Weights of a small GPT-style language model, trained from scratch on English Wikipedia.
Architecture: no biases in attention or MLP, untied embeddings.
Training: 208M tokens, 3177 steps.
Each number is 50 + 10 x the weight over its row's rms, rounded and kept within 0 to 99. Layers, rows and columns count from 0. The size before them is the row's rms in percent of the matrix's.

# up: layer 2 MLP up, 512x192, rms 0.146, rows 12-46, columns 0-63
# down: layer 2 MLP down (transposed), 512x192, rms 0.135, rows 12-46, columns 0-63
# gate: layer 2 MLP gate, 512x192, rms 0.151, rows 13-47, columns 0-63
up12 098:45 57 50 67 41 51 42 54 46 65 45 32 47 56 36 45 54 45 37 37 46 67 49 62 53 49 37 67 51 56 49 57 41 40 41 28 33 59 43 46 37 34 50 51 48 34 60 51 70 71 49 33 35 55 31 43 56 47 45 41 49 48 38 62
down12 098:63 55 52 50 54 51 51 45 41 48 39 60 64 48 45 47 55 43 48 53 27 54 50 46 50 24 47 48 56 71 52 48 41 58 54 47 52 59 49 55 76 70 30 34 48 55 40 49 43 40 26 45 51 40 57 45 53 46 46 45 52 43 31 52
gate13 095:37 76 37 57 60 44 40 71 65 38 39 72 37 50 35 50 68 38 30 66 38 51 48 37 58 41 36 48 48 36 62 50 57 54 36 44 54 63 51 57 65 32 33 54 49 63 63 36 65 55 53 50 50 41 62 51 50 53 44 53 53 43 53 47
up13 095:55 38 35 35 50 49 47 55 50 51 54 45 45 72 37 40 44 46 49 63 52 51 61 43 50 55 56 49 61 52 31 64 50 56 42 55 45 40 58 63 46 54 35 63 52 67 56 55 41 44 38 40 45 50 57 55 56 46 53 49 65 62 35 47
down13 098:49 31 58 47 52 40 35 48 66 63 45 43 54 48 50 52 57 60 62 36 64 58 60 64 34 72 42 50 45 56 55 48 51 49 51 51 42 40 72 46 30 51 47 51 46 58 49 50 42 38 52 43 74 63 44 50 48 68 46 47 57 41 38 51
gate14 113:44 47 45 56 30 45 48 58 57 41 44 65 62 68 54 64 56 72 55 44 56 51 36 35 47 42 38 64 36 58 42 49 66 67 56 54 61 30 55 43 60 44 48 28 49 52 55 50 48 39 51 54 45 34 47 40 45 47 36 52 58 62 52 54
up14 111:65 53 22 52 52 56 64 37 53 49 45 57 68 45 37 50 63 49 48 39 46 65 51 70 36 65 55 55 51 61 65 59 62 57 61 15 63 56 47 57 33 41 50 53 41 80 51 36 45 46 59 59 68 50 54 72 42 53 56 56 55 45 50 48
down14 105:49 48 51 36 32 60 51 42 50 42 56 48 72 45 42 56 45 51 37 51 67 49 57 47 40 44 47 38 61 52 73 49 35 56 46 32 30 57 44 59 46 54 41 52 54 51 51 54 52 44 56 75 58 33 50 49 43 33 53 64 40 48 35 53
gate15 092:55 48 46 63 54 44 66 34 44 61 52 60 54 48 42 30 41 48 40 52 51 52 50 63 59 44 55 45 53 51 41 35 56 42 51 64 38 55 54 41 32 61 52 55 51 50 57 43 45 53 52 49 36 56 55 69 54 43 72 52 48 57 49 45
up15 087:47 45 44 34 34 65 36 52 60 41 47 44 47 60 45 46 58 51 58 46 75 63 45 45 57 52 28 38 27 59 62 55 57 48 59 41 42 43 45 51 44 57 38 43 42 47 54 31 49 48 46 60 45 45 38 61 44 48 62 58 64 75 44 55
down15 093:41 46 37 53 76 61 54 42 36 29 56 46 49 41 45 59 33 52 42 52 18 65 42 48 35 29 46 49 75 53 53 51 49 57 36 61 61 46 50 63 44 58 51 51 58 49 64 60 64 63 60 52 51 71 44 47 59 30 48 48 51 33 48 25
gate16 096:58 50 50 47 26 58 31 46 56 53 57 34 67 41 47 68 52 38 59 81 52 51 49 59 37 49 50 48 48 50 58 59 54 50 48 39 69 46 58 55 37 36 40 34 57 54 40 63 39 52 45 66 67 58 56 66 54 65 56 56 56 47 60 52
up16 112:40 59 61 60 61 38 56 47 53 59 26 68 51 41 53 25 51 66 51 64 42 50 65 52 49 58 62 50 45 34 51 40 50 55 55 44 39 66 68 57 35 48 56 43 43 30 44 47 47 46 52 57 45 49 72 48 40 53 31 51 48 49 39 42
down16 101:42 58 47 65 44 51 35 39 49 49 54 47 57 50 73 39 34 65 46 48 46 47 46 57 50 56 40 46 63 44 61 57 58 60 59 58 47 49 39 49 29 59 58 27 54 45 54 34 50 47 59 54 55 55 79 61 45 58 61 44 47 35 55 59
gate17 098:36 46 72 53 36 52 47 29 66 66 40 42 57 48 54 51 44 49 59 53 45 42 43 53 46 61 38 66 40 46 53 63 53 45 46 73 58 51 53 53 59 53 65 61 55 48 64 39 57 46 45 63 54 50 66 58 44 60 68 40 58 47 62 59
up17 089:50 60 41 52 53 61 44 62 48 59 49 50 39 67 55 51 51 52 53 46 52 43 31 49 60 34 35 63 52 54 52 46 52 52 57 46 68 37 54 44 72 41 52 54 51 69 60 45 53 41 49 60 46 29 56 45 46 29 71 72 52 60 50 54
down17 097:59 35 43 46 60 64 58 63 50 61 48 42 56 60 50 52 65 57 49 57 49 42 50 44 40 53 45 56 54 40 43 46 57 52 47 41 47 47 62 62 38 40 39 36 50 48 43 49 74 37 55 39 42 56 29 64 36 45 50 49 31 55 64 34
gate18 138:62 61 33 35 49 60 69 47 50 58 62 45 38 50 55 42 56 80 50 45 36 44 61 64 63 48 51 46 38 41 41 34 59 55 55 46 50 56 57 45 59 62 56 63 58 61 48 46 52 39 47 45 49 67 44 37 44 40 78 39 58 49 61 45
up18 130:44 61 57 48 65 72 37 50 41 64 40 51 45 39 43 57 55 33 49 36 64 61 32 30 43 49 70 56 49 51 74 62 41 52 31 58 51 38 50 51 50 39 36 67 41 69 61 39 70 51 48 40 39 61 36 62 45 49 45 42 57 51 37 51
down18 113:50 42 35 53 52 42 61 51 52 47 52 60 61 46 32 69 48 60 28 54 28 70 50 59 56 45 36 44 47 61 24 43 39 45 57 64 45 66 37 52 49 56 42 50 50 43 49 46 58 42 65 50 52 36 41 51 60 49 61 40 43 64 55 41
gate19 093:69 49 51 51 34 49 43 58 50 39 51 48 60 50 41 65 59 42 51 57 57 55 52 56 54 51 54 60 44 38 57 57 65 53 61 41 45 49 38 57 63 43 56 42 43 59 50 41 64 60 44 64 62 77 75 45 58 43 47 28 58 63 46 47
up19 094:50 46 61 50 55 43 54 61 48 64 67 69 40 58 40 38 37 47 46 46 52 31 34 55 64 50 75 56 61 45 64 58 55 43 44 52 39 41 49 51 47 42 50 53 78 43 44 52 49 56 52 50 68 62 69 48 74 49 51 38 49 52 48 51
down19 092:53 51 62 35 58 61 44 58 36 50 38 55 42 33 46 51 54 47 65 47 41 59 70 61 58 64 50 55 39 48 45 33 55 54 46 34 27 54 50 49 55 56 65 53 62 51 57 53 52 60 50 42 13 28 33 52 51 53 61 50 50 45 36 40
gate20 090:50 48 58 33 34 70 53 51 49 58 45 64 59 44 38 41 59 53 51 18 39 55 83 56 57 49 36 58 56 41 52 64 68 56 43 43 53 44 46 38 43 46 57 58 37 42 40 39 47 52 45 51 69 60 52 48 50 45 67 66 57 51 51 51
up20 108:66 44 45 72 61 43 48 47 71 46 56 57 50 61 66 64 56 49 33 57 43 29 51 54 37 45 71 66 47 45 43 36 62 56 52 54 51 52 54 59 44 45 37 44 52 48 50 32 47 38 48 52 36 56 42 69 46 40 57 23 49 62 47 69
down20 108:47 59 36 37 44 61 68 25 35 48 55 54 59 34 60 43 62 51 52 41 60 74 59 70 51 45 50 44 68 54 63 48 47 46 49 51 36 52 59 45 51 59 59 54 62 53 53 67 47 59 60 57 56 39 64 42 40 55 52 59 64 40 58 53
gate21 087:53 44 55 51 45 43 50 60 53 59 59 38 53 59 66 69 59 33 44 56 42 44 53 59 56 64 57 40 44 59 59 48 41 46 59 48 39 53 49 67 51 49 67 44 33 65 38 51 43 64 48 54 46 61 33 56 67 24 58 47 55 48 42 58
up21 100:45 35 57 48 46 68 45 27 43 40 41 59 40 38 47 48 43 42 62 51 62 47 60 61 56 53 76 38 34 38 64 56 45 56 42 62 46 48 48 44 34 60 61 48 47 54 45 39 56 36 64 60 61 55 43 65 51 57 60 54 54 36 67 50
down21 096:52 30 54 60 44 64 30 46 37 46 57 51 58 60 51 59 58 45 56 47 56 50 50 46 52 58 50 51 56 68 59 64 45 72 75 57 58 63 56 70 44 49 45 28 45 61 57 52 47 36 64 49 55 48 62 45 53 38 44 59 61 44 35 63
gate22 104:58 31 30 61 58 61 28 59 60 49 57 46 58 43 40 48 46 48 45 51 58 63 48 45 43 50 59 54 51 41 58 51 51 53 44 49 49 70 55 50 45 55 39 59 44 46 40 52 53 51 52 54 63 53 54 66 45 54 30 37 40 44 56 49
up22 109:54 64 50 56 57 36 46 36 73 65 34 53 48 56 48 44 49 52 52 49 39 61 41 37 54 53 38 37 44 44 44 34 48 47 16 43 44 58 60 46 22 49 41 51 69 24 45 65 53 34 47 51 30 29 45 57 67 42 52 59 43 43 53 46
down22 110:37 50 43 55 63 47 41 43 40 50 56 49 52 55 50 55 36 50 41 57 45 53 36 45 36 23 62 67 57 56 42 43 49 57 52 63 46 36 34 65 59 49 63 35 48 49 59 50 51 39 59 45 63 57 66 44 31 50 39 56 49 56 59 67
gate23 137:43 41 29 47 58 56 51 42 47 65 43 60 59 52 52 29 53 55 41 70 42 67 55 34 45 50 65 43 53 56 66 51 48 41 40 46 56 83 51 58 57 62 50 57 26 39 52 53 66 41 50 52 47 52 63 63 43 37 44 53 43 42 60 34
up23 123:41 36 44 46 45 65 45 45 45 49 33 49 55 50 66 71 38 58 58 68 54 28 68 57 50 47 45 46 62 31 53 36 44 52 42 62 56 53 63 39 53 44 58 58 69 55 47 62 58 71 28 44 36 42 54 38 65 49 54 47 42 44 52 55
down23 114:65 51 40 20 55 38 47 45 39 38 45 45 54 49 54 47 56 43 67 34 53 47 48 54 40 29 46 42 47 44 52 35 50 44 66 49 48 34 43 42 44 52 47 49 56 56 56 47 37 53 54 60 50 57 40 74 77 55 29 63 49 49 43 51
gate24 129:49 61 59 59 57 53 52 54 60 48 46 54 54 33 51 39 39 71 26 42 47 70 31 44 68 44 37 54 56 48 47 44 48 42 60 52 48 41 50 44 37 55 57 63 45 52 64 68 52 41 35 44 81 64 55 53 52 61 58 49 54 55 63 58
up24 102:47 46 53 45 46 54 80 38 41 66 50 55 50 49 50 55 55 48 66 51 53 51 60 45 42 37 51 47 39 36 53 35 52 45 43 34 48 49 47 51 53 42 22 44 71 48 37 50 56 58 57 50 48 41 42 41 40 57 43 50 46 41 53 60
down24 115:56 59 61 46 65 48 53 59 36 36 36 45 41 47 57 54 50 43 52 37 42 50 30 60 59 53 57 51 63 34 34 53 52 44 48 28 54 36 68 40 70 48 58 24 58 46 58 47 45 60 79 56 51 49 54 68 73 41 38 48 61 39 45 59
gate25 096:41 61 49 52 41 53 50 70 42 45 56 39 62 53 57 52 27 53 52 65 38 57 46 48 29 56 39 55 38 32 62 63 42 44 41 56 53 46 69 41 41 66 61 67 45 39 61 57 48 50 38 36 50 51 54 31 39 32 61 44 52 44 35 54
up25 089:31 49 41 59 41 47 67 44 31 47 53 39 47 50 51 61 48 58 35 46 43 44 47 50 61 71 38 49 52 49 64 53 45 46 46 51 28 57 40 42 65 41 42 31 59 42 44 35 58 48 56 57 63 56 52 54 42 43 46 68 32 44 70 48
down25 097:53 54 62 37 63 60 57 45 53 51 47 50 42 28 50 46 54 51 49 45 62 37 57 42 63 68 56 42 52 59 44 38 45 52 65 42 42 57 43 28 49 62 45 29 57 62 67 48 65 43 57 57 59 60 55 59 42 44 38 56 55 58 32 44
gate26 098:52 48 42 44 45 60 48 54 61 55 57 28 47 42 71 60 58 60 62 39 58 71 59 66 37 66 52 44 49 55 40 68 45 44 50 43 48 66 43 48 46 27 46 32 53 51 50 43 40 41 55 46 47 45 45 42 55 47 40 42 67 41 38 57
up26 103:48 56 45 44 55 43 66 49 61 55 44 54 65 44 50 51 36 50 44 68 58 33 43 55 37 43 39 43 43 57 40 36 53 36 61 54 62 48 45 44 47 40 53 56 66 22 57 48 45 61 32 41 45 46 67 48 51 53 49 35 50 56 55 53
down26 100:66 30 59 34 53 51 46 49 64 52 43 37 55 71 53 52 28 53 40 66 42 40 51 38 60 54 54 62 50 66 51 48 53 37 42 44 62 37 37 50 46 46 52 56 57 51 59 31 48 55 42 36 64 48 54 42 52 63 58 63 72 42 41 58
gate27 093:50 52 63 47 54 49 38 54 54 50 50 55 54 40 47 57 61 44 41 43 62 43 42 45 42 56 52 48 50 27 57 47 52 65 39 41 50 32 42 38 39 45 61 59 54 62 41 58 42 67 52 63 46 56 54 47 55 48 41 37 46 45 46 66
up27 084:41 41 39 64 55 47 50 34 38 58 28 52 47 54 53 57 70 38 39 50 39 45 45 59 55 33 60 44 57 37 56 37 61 56 46 45 51 49 53 51 66 37 44 39 50 62 32 64 56 61 53 61 49 49 36 68 51 46 64 52 62 41 34 51
down27 096:37 41 33 36 40 50 64 54 51 48 58 48 60 38 46 37 53 38 51 55 46 64 54 49 56 61 49 59 34 55 43 49 37 48 50 45 33 52 67 50 61 53 54 39 42 47 30 45 47 33 55 37 53 59 71 49 54 62 59 41 56 36 56 27
gate28 091:59 51 61 52 57 59 53 40 67 57 47 63 53 52 51 45 50 39 42 36 43 39 62 33 49 59 56 56 52 51 48 58 59 31 42 50 44 47 50 44 64 48 45 64 56 53 40 73 52 39 51 50 39 41 38 42 36 65 52 70 39 42 45 45
up28 100:46 60 50 56 54 31 47 51 43 77 56 54 49 67 51 40 49 50 49 57 52 50 35 55 49 47 59 67 60 50 67 58 39 61 49 53 47 34 48 52 54 37 50 42 65 45 39 39 46 43 58 38 46 68 41 57 58 52 61 34 53 55 53 62
down28 099:37 78 48 47 64 53 44 51 44 41 52 53 37 57 48 51 51 62 41 74 36 57 42 48 33 57 64 44 52 56 53 48 44 46 51 54 61 62 35 60 69 47 56 57 56 43 28 57 35 24 49 37 51 56 28 57 49 69 66 52 43 59 38 51
gate29 096:59 64 36 55 55 53 58 55 55 54 76 49 55 52 47 50 47 50 53 50 44 58 55 46 48 47 69 50 62 51 59 52 49 62 51 53 59 41 68 52 37 46 37 53 46 63 55 59 51 51 27 48 64 52 38 53 52 62 46 50 39 55 49 56
up29 106:43 46 46 74 43 48 33 52 66 52 56 55 59 42 46 51 62 62 50 39 51 56 39 41 47 64 49 40 55 49 51 53 48 51 55 35 57 39 55 43 50 69 46 37 51 64 67 47 60 63 52 51 42 44 37 54 55 58 45 68 27 36 42 33
down29 104:38 49 47 29 57 68 57 51 39 49 53 48 47 67 47 43 31 40 36 49 43 49 49 38 47 25 44 48 41 59 64 41 40 49 59 56 35 45 50 64 57 43 37 52 23 56 61 56 54 49 33 45 61 58 50 33 48 35 50 49 69 38 44 50
gate30 103:62 31 62 35 70 54 59 40 40 56 37 67 46 49 40 35 49 43 45 46 46 67 46 48 38 53 59 47 37 42 52 60 63 57 29 63 60 31 61 62 43 55 44 41 44 49 47 48 46 34 36 49 47 57 32 41 38 37 53 48 45 51 34 52
up30 105:37 45 52 61 54 47 46 61 59 62 60 63 34 59 46 52 49 66 55 74 43 41 49 45 72 35 34 42 62 62 46 37 55 38 60 47 37 67 44 48 42 49 47 42 37 46 43 55 53 61 42 64 57 44 46 57 33 50 44 69 54 18 36 58
down30 102:46 49 28 52 63 44 38 50 62 43 53 49 23 54 49 53 44 42 65 41 35 53 59 48 40 40 36 42 50 38 45 47 71 51 45 53 68 46 64 45 35 35 66 40 47 46 54 26 52 62 62 68 50 44 49 46 58 37 56 65 57 46 45 46
gate31 097:50 48 45 44 51 46 58 70 52 61 33 63 60 50 57 71 63 61 40 48 45 54 50 50 51 38 43 40 44 71 42 44 75 61 72 36 51 76 59 53 55 36 40 60 47 37 60 45 50 30 46 52 61 56 42 56 43 55 53 60 51 33 47 60
up31 091:40 29 48 55 39 61 48 54 40 50 68 41 48 51 53 59 52 52 35 55 54 45 40 50 65 60 27 65 53 41 67 47 45 53 44 53 54 59 23 33 46 47 40 49 42 58 48 43 43 63 57 53 61 51 44 33 49 47 51 39 46 46 50 54
down31 099:42 47 52 66 48 47 65 30 60 63 51 29 52 52 48 40 48 44 45 54 45 45 59 56 41 49 56 71 48 49 73 48 39 57 35 41 68 43 47 40 35 59 58 37 33 68 61 36 50 46 60 49 43 57 53 33 60 33 38 50 45 59 59 43
gate32 099:68 46 55 40 61 44 59 55 30 59 74 71 51 40 40 45 52 50 42 52 51 49 58 47 62 43 58 64 34 59 69 70 58 64 58 54 63 38 68 56 58 75 65 55 48 56 55 59 52 34 76 49 38 39 53 58 50 47 34 48 39 59 65 33
up32 092:56 46 37 50 56 48 47 58 44 49 55 53 43 49 41 44 57 48 42 46 56 50 38 59 29 32 46 53 42 35 49 56 44 57 35 54 53 63 72 50 54 36 32 46 68 51 48 59 53 74 42 30 54 70 51 28 47 36 30 55 48 54 54 35
down32 098:37 36 71 49 55 53 72 52 67 56 68 68 45 57 47 49 51 68 53 55 55 44 37 43 53 48 47 46 59 42 59 61 47 44 52 46 48 47 32 64 66 45 43 47 48 35 46 55 56 46 39 34 62 35 67 50 49 47 62 52 42 59 55 52
gate33 100:48 46 36 47 56 46 46 70 66 55 51 49 50 57 47 47 74 27 42 56 49 48 48 66 65 41 57 38 43 34 49 58 45 54 40 54 58 60 53 66 53 42 43 51 45 59 51 59 53 72 75 45 71 58 47 54 62 73 60 61 53 48 52 33
up33 104:36 47 55 53 59 46 51 52 37 54 54 55 71 45 40 61 56 33 32 44 57 56 37 63 54 56 42 51 45 46 41 65 54 53 25 36 63 48 41 58 43 53 45 49 48 55 44 56 49 68 50 42 47 51 63 50 56 63 51 61 51 39 37 37
down33 102:61 45 53 55 43 41 44 55 53 48 61 42 62 56 49 51 40 60 55 64 27 48 47 33 46 76 49 62 45 48 60 73 45 47 77 48 43 50 52 45 64 52 44 46 56 50 47 38 48 54 46 41 51 63 58 47 33 44 71 56 47 41 47 30
gate34 100:52 35 44 49 48 49 44 57 31 60 51 44 46 44 43 51 59 45 39 54 38 47 42 63 44 47 45 47 46 60 64 42 58 46 66 59 51 45 48 50 46 57 62 58 51 46 51 62 49 51 40 55 28 39 54 50 65 25 29 68 54 64 55 44
up34 097:55 46 50 51 48 52 50 46 34 40 42 61 55 47 68 52 40 46 51 62 56 41 44 42 50 37 39 68 54 48 39 58 62 56 38 38 50 45 46 59 62 66 65 48 45 43 58 30 73 57 77 51 58 53 54 58 54 46 52 51 43 64 74 53
down34 095:63 45 51 46 53 35 39 39 51 51 50 62 63 57 45 57 56 65 62 43 56 63 61 52 30 69 53 63 63 57 45 56 61 44 47 63 54 53 33 43 56 56 54 50 49 42 43 30 55 49 50 43 40 63 38 61 50 59 57 34 50 45 67 53
gate35 101:51 41 47 45 48 48 41 49 55 61 31 66 52 46 40 34 51 52 32 31 58 37 36 51 36 55 43 53 40 50 42 55 69 45 51 62 60 27 56 37 58 51 43 43 54 51 37 60 61 35 56 47 70 46 22 52 50 74 28 56 58 60 36 47
up35 103:49 66 53 58 38 51 64 47 58 44 32 52 64 60 58 55 39 37 67 56 41 59 46 53 30 41 46 56 57 53 47 60 61 45 38 57 53 64 45 48 33 39 54 64 78 52 54 57 40 58 37 59 46 52 49 47 44 32 41 37 47 49 38 31
down35 103:33 43 61 44 57 40 49 60 47 69 61 42 47 49 47 56 53 46 43 26 58 60 49 49 60 43 55 40 38 56 48 35 47 59 55 52 55 52 46 43 51 51 51 51 36 41 41 38 68 30 56 49 64 53 30 53 59 63 45 60 72 54 43 65
gate36 101:54 54 28 40 53 50 45 29 37 43 38 73 53 53 37 34 48 38 47 58 47 61 59 61 55 63 52 24 39 28 48 65 58 60 45 44 38 42 58 40 67 33 54 53 64 46 52 43 44 67 44 53 48 68 56 47 58 36 45 34 41 49 50 36
up36 096:53 51 52 40 38 49 50 52 29 21 62 48 51 47 48 53 54 31 58 50 53 49 68 68 65 40 62 58 65 57 50 50 68 52 38 64 35 24 31 40 38 47 55 50 59 47 47 42 52 56 40 36 42 33 45 41 62 55 35 43 50 56 59 48
down36 094:56 49 44 42 39 37 45 42 40 55 49 46 56 61 32 50 31 53 44 55 46 29 54 71 45 41 69 35 54 70 59 49 43 39 35 49 35 41 56 56 49 56 45 57 54 42 49 52 62 44 34 47 59 50 63 45 60 33 54 61 57 32 67 48
gate37 099:49 50 61 23 26 54 61 47 35 40 50 62 45 61 79 35 34 66 51 45 48 48 44 46 42 44 46 53 54 57 37 44 33 62 69 49 45 43 55 47 47 59 41 38 57 48 62 38 53 59 57 40 47 46 57 54 42 50 71 34 52 40 46 57
up37 106:42 61 48 45 44 36 57 39 68 60 54 48 74 57 37 43 62 60 65 45 48 51 58 61 53 54 64 37 56 64 69 37 49 69 33 38 51 71 58 52 43 62 58 39 43 52 65 36 63 44 47 56 53 31 46 64 55 61 66 38 49 53 58 68
down37 101:48 36 47 38 58 55 30 60 27 69 47 56 57 58 59 41 50 36 70 41 49 65 49 45 36 50 41 51 51 49 59 61 60 52 49 40 41 27 50 53 57 38 36 63 72 41 51 60 53 62 64 59 37 73 58 45 47 58 53 48 33 62 40 52
gate38 092:66 49 49 49 53 41 52 56 50 64 39 51 44 55 53 67 60 35 46 55 42 46 54 61 63 61 56 61 58 48 49 44 60 62 67 46 61 42 51 52 63 47 56 50 55 63 59 54 68 47 62 49 44 65 20 36 52 64 43 54 55 43 41 61
up38 089:40 61 49 46 54 43 41 40 64 43 60 46 62 57 48 52 49 63 44 35 63 68 52 50 51 47 61 39 29 54 46 65 36 37 57 38 46 58 27 43 24 45 43 32 47 49 43 33 54 46 42 51 60 48 53 66 60 39 50 56 65 47 59 49
down38 094:54 49 42 59 57 50 49 65 48 60 28 58 48 51 52 50 71 65 47 51 49 44 52 44 30 61 57 45 57 47 59 62 47 64 61 61 62 67 50 47 56 66 51 57 44 64 64 61 42 42 52 60 38 43 36 31 49 65 43 61 58 52 53 43
gate39 098:51 64 56 49 65 43 55 57 31 64 46 49 57 44 40 52 49 56 44 50 42 53 35 57 55 58 60 65 59 58 61 42 51 46 49 49 32 57 66 32 47 42 66 41 48 35 39 33 61 51 63 41 35 52 65 41 53 62 50 26 46 51 47 58
up39 099:42 55 41 49 46 42 34 56 52 46 71 47 70 52 57 70 57 68 42 79 56 49 53 47 55 53 60 60 63 62 68 49 59 51 61 62 50 58 42 59 59 71 55 39 43 40 64 45 48 51 56 33 48 39 60 59 48 58 50 44 49 40 55 56
down39 106:58 47 45 56 43 46 29 44 58 59 51 64 53 74 53 53 38 55 58 69 52 56 50 57 53 52 51 49 40 32 65 47 60 51 56 69 43 66 58 41 59 72 41 41 40 55 66 41 54 63 58 41 56 46 58 42 39 44 43 36 57 33 54 43
gate40 110:40 52 59 60 55 37 51 58 44 64 51 29 36 40 61 59 52 31 47 48 48 55 52 54 51 58 56 54 41 49 64 62 51 52 55 43 38 31 58 45 69 64 53 54 40 50 47 49 61 57 65 41 58 40 67 54 68 59 50 48 40 36 52 61
up40 097:50 55 49 35 51 52 53 57 52 56 61 36 64 57 43 38 58 53 42 33 56 57 43 39 40 54 41 51 37 50 38 44 47 46 58 39 47 47 42 33 17 49 63 65 52 51 64 53 42 55 64 63 37 34 43 59 41 48 45 27 55 57 60 53
down40 100:53 56 42 59 58 58 51 53 32 65 30 56 50 48 52 57 54 69 36 47 54 56 38 47 48 50 48 40 47 46 60 42 40 42 53 44 47 41 46 58 47 43 52 60 55 42 41 50 56 44 41 59 69 35 40 38 67 54 48 84 52 62 30 48
gate41 112:38 30 46 54 45 51 39 43 47 54 42 57 41 54 51 48 49 58 49 53 39 42 54 53 50 36 41 47 57 62 49 56 63 56 50 43 55 48 43 55 36 55 47 52 52 47 59 66 52 42 62 61 60 54 60 51 47 44 49 38 42 63 70 47
up41 089:57 39 49 41 55 57 46 52 35 42 36 49 57 45 33 59 44 46 50 34 66 43 60 44 48 56 47 54 60 50 65 63 45 51 28 56 60 40 44 57 35 63 55 55 45 67 39 62 49 59 50 50 49 34 50 45 53 45 44 52 42 46 41 33
down41 102:36 29 59 57 55 53 44 34 57 61 41 60 42 49 48 44 51 40 34 53 51 49 43 50 45 53 53 47 29 63 54 54 52 40 49 56 48 40 24 48 63 51 34 43 48 49 59 53 58 65 62 53 51 64 48 47 49 52 24 37 45 55 43 59
gate42 093:64 48 54 48 46 49 56 62 58 48 61 47 31 50 56 57 49 49 46 67 42 53 52 52 42 61 62 51 61 52 54 44 36 55 49 55 53 42 58 40 45 56 48 60 37 51 51 65 76 53 56 47 53 51 49 45 52 54 46 47 58 57 62 74
up42 080:34 51 33 46 50 50 45 21 45 47 45 53 40 35 42 35 60 41 52 44 42 50 49 76 62 39 51 51 55 30 45 56 61 56 42 46 49 46 51 73 59 45 48 50 64 52 38 47 39 53 50 45 64 67 55 47 54 65 47 59 39 37 55 54
down42 095:49 50 62 52 43 69 44 62 53 36 41 54 65 66 40 54 31 54 46 42 68 24 56 50 40 38 39 56 57 48 64 48 73 38 63 43 40 56 57 59 32 66 48 41 52 62 68 37 39 53 53 53 44 70 48 64 39 41 64 30 48 42 44 39
gate43 099:65 57 64 52 57 51 59 44 45 55 48 57 41 64 64 43 53 49 54 48 56 39 47 44 34 47 43 61 55 56 51 57 38 48 65 56 48 57 54 65 49 48 47 41 57 57 39 51 70 41 46 56 59 62 36 46 60 53 42 49 44 65 58 65
up43 102:45 61 32 45 68 36 43 59 65 55 63 57 45 51 36 52 46 65 46 86 42 53 62 35 47 42 35 50 29 37 68 45 47 46 62 45 63 39 50 71 62 69 40 43 33 48 44 64 34 51 42 54 64 45 53 62 46 55 46 48 49 43 45 46
down43 095:50 47 23 51 61 33 54 57 54 43 27 54 49 52 45 32 52 33 59 49 61 43 44 43 52 72 64 42 40 48 65 40 70 62 48 51 70 43 62 43 42 51 54 48 42 39 50 39 44 47 33 49 51 61 44 53 44 46 51 50 35 56 45 56
gate44 097:45 61 54 44 53 53 45 50 64 64 50 38 43 47 63 31 27 61 50 42 49 44 62 50 39 49 53 34 53 45 51 54 62 44 56 52 47 51 46 58 49 53 36 34 54 55 43 34 66 44 57 36 53 42 28 44 53 60 55 26 60 64 52 47
up44 100:39 69 36 39 50 44 22 58 43 51 58 40 53 43 35 56 48 36 50 70 67 32 51 53 57 49 39 62 46 46 54 45 44 40 54 62 57 44 57 65 53 54 57 49 37 45 47 50 47 44 54 53 36 56 37 44 62 61 32 41 50 56 32 47
down44 096:39 46 66 48 39 57 63 40 32 42 55 56 43 51 51 42 56 52 43 57 50 43 43 66 21 56 50 41 56 70 57 51 61 57 68 36 71 64 39 38 50 43 56 42 49 46 56 49 49 55 69 58 63 53 49 58 52 52 52 44 55 62 62 41
gate45 093:52 63 55 45 55 45 27 53 55 55 41 50 42 56 46 54 36 62 69 43 46 42 56 41 53 45 62 64 53 47 51 57 59 33 49 76 54 39 63 45 54 78 51 38 37 56 49 66 44 52 52 54 48 42 62 52 49 49 46 28 38 55 46 43
up45 090:55 55 45 47 54 46 34 64 54 52 59 59 61 45 61 38 39 48 57 51 42 55 68 60 45 55 43 40 57 38 52 70 46 37 42 51 47 53 48 53 34 51 51 55 49 56 50 70 49 64 62 43 39 44 52 37 35 58 69 59 69 62 57 38
down45 096:33 48 60 51 68 52 56 51 44 44 81 63 50 41 45 56 54 45 50 50 59 51 63 55 44 64 61 40 54 38 65 55 29 60 43 24 64 38 64 55 51 49 58 64 59 53 44 57 51 47 37 47 52 42 56 54 62 59 40 52 62 55 47 55
gate46 105:53 68 50 40 52 49 45 45 51 45 34 42 61 77 39 41 52 44 45 53 40 44 45 58 59 44 57 56 40 54 49 63 66 50 37 48 56 25 34 58 55 41 39 54 54 47 69 62 37 54 45 27 59 51 50 43 39 46 49 56 50 48 45 63
up46 104:56 37 42 49 70 49 48 37 57 59 40 56 41 47 36 57 49 41 48 55 58 55 58 44 57 58 46 59 38 53 53 65 50 56 40 67 46 48 35 43 71 41 42 58 67 66 47 51 70 52 59 45 46 38 52 49 48 62 44 42 51 37 42 53
down46 097:52 72 59 43 43 52 63 51 62 70 50 54 23 70 56 56 74 35 56 56 39 53 55 55 48 42 44 55 42 50 49 36 49 57 49 50 53 58 45 64 44 49 65 45 44 52 59 58 46 55 61 36 62 82 60 46 46 58 60 44 36 48 38 45
gate47 109:51 55 47 42 58 49 33 41 60 58 45 46 52 43 73 50 48 66 51 33 51 43 67 61 36 47 42 56 69 60 57 34 51 59 45 54 53 40 61 62 71 52 53 64 61 49 57 53 47 43 53 61 48 63 50 59 47 57 51 49 43 60 40 62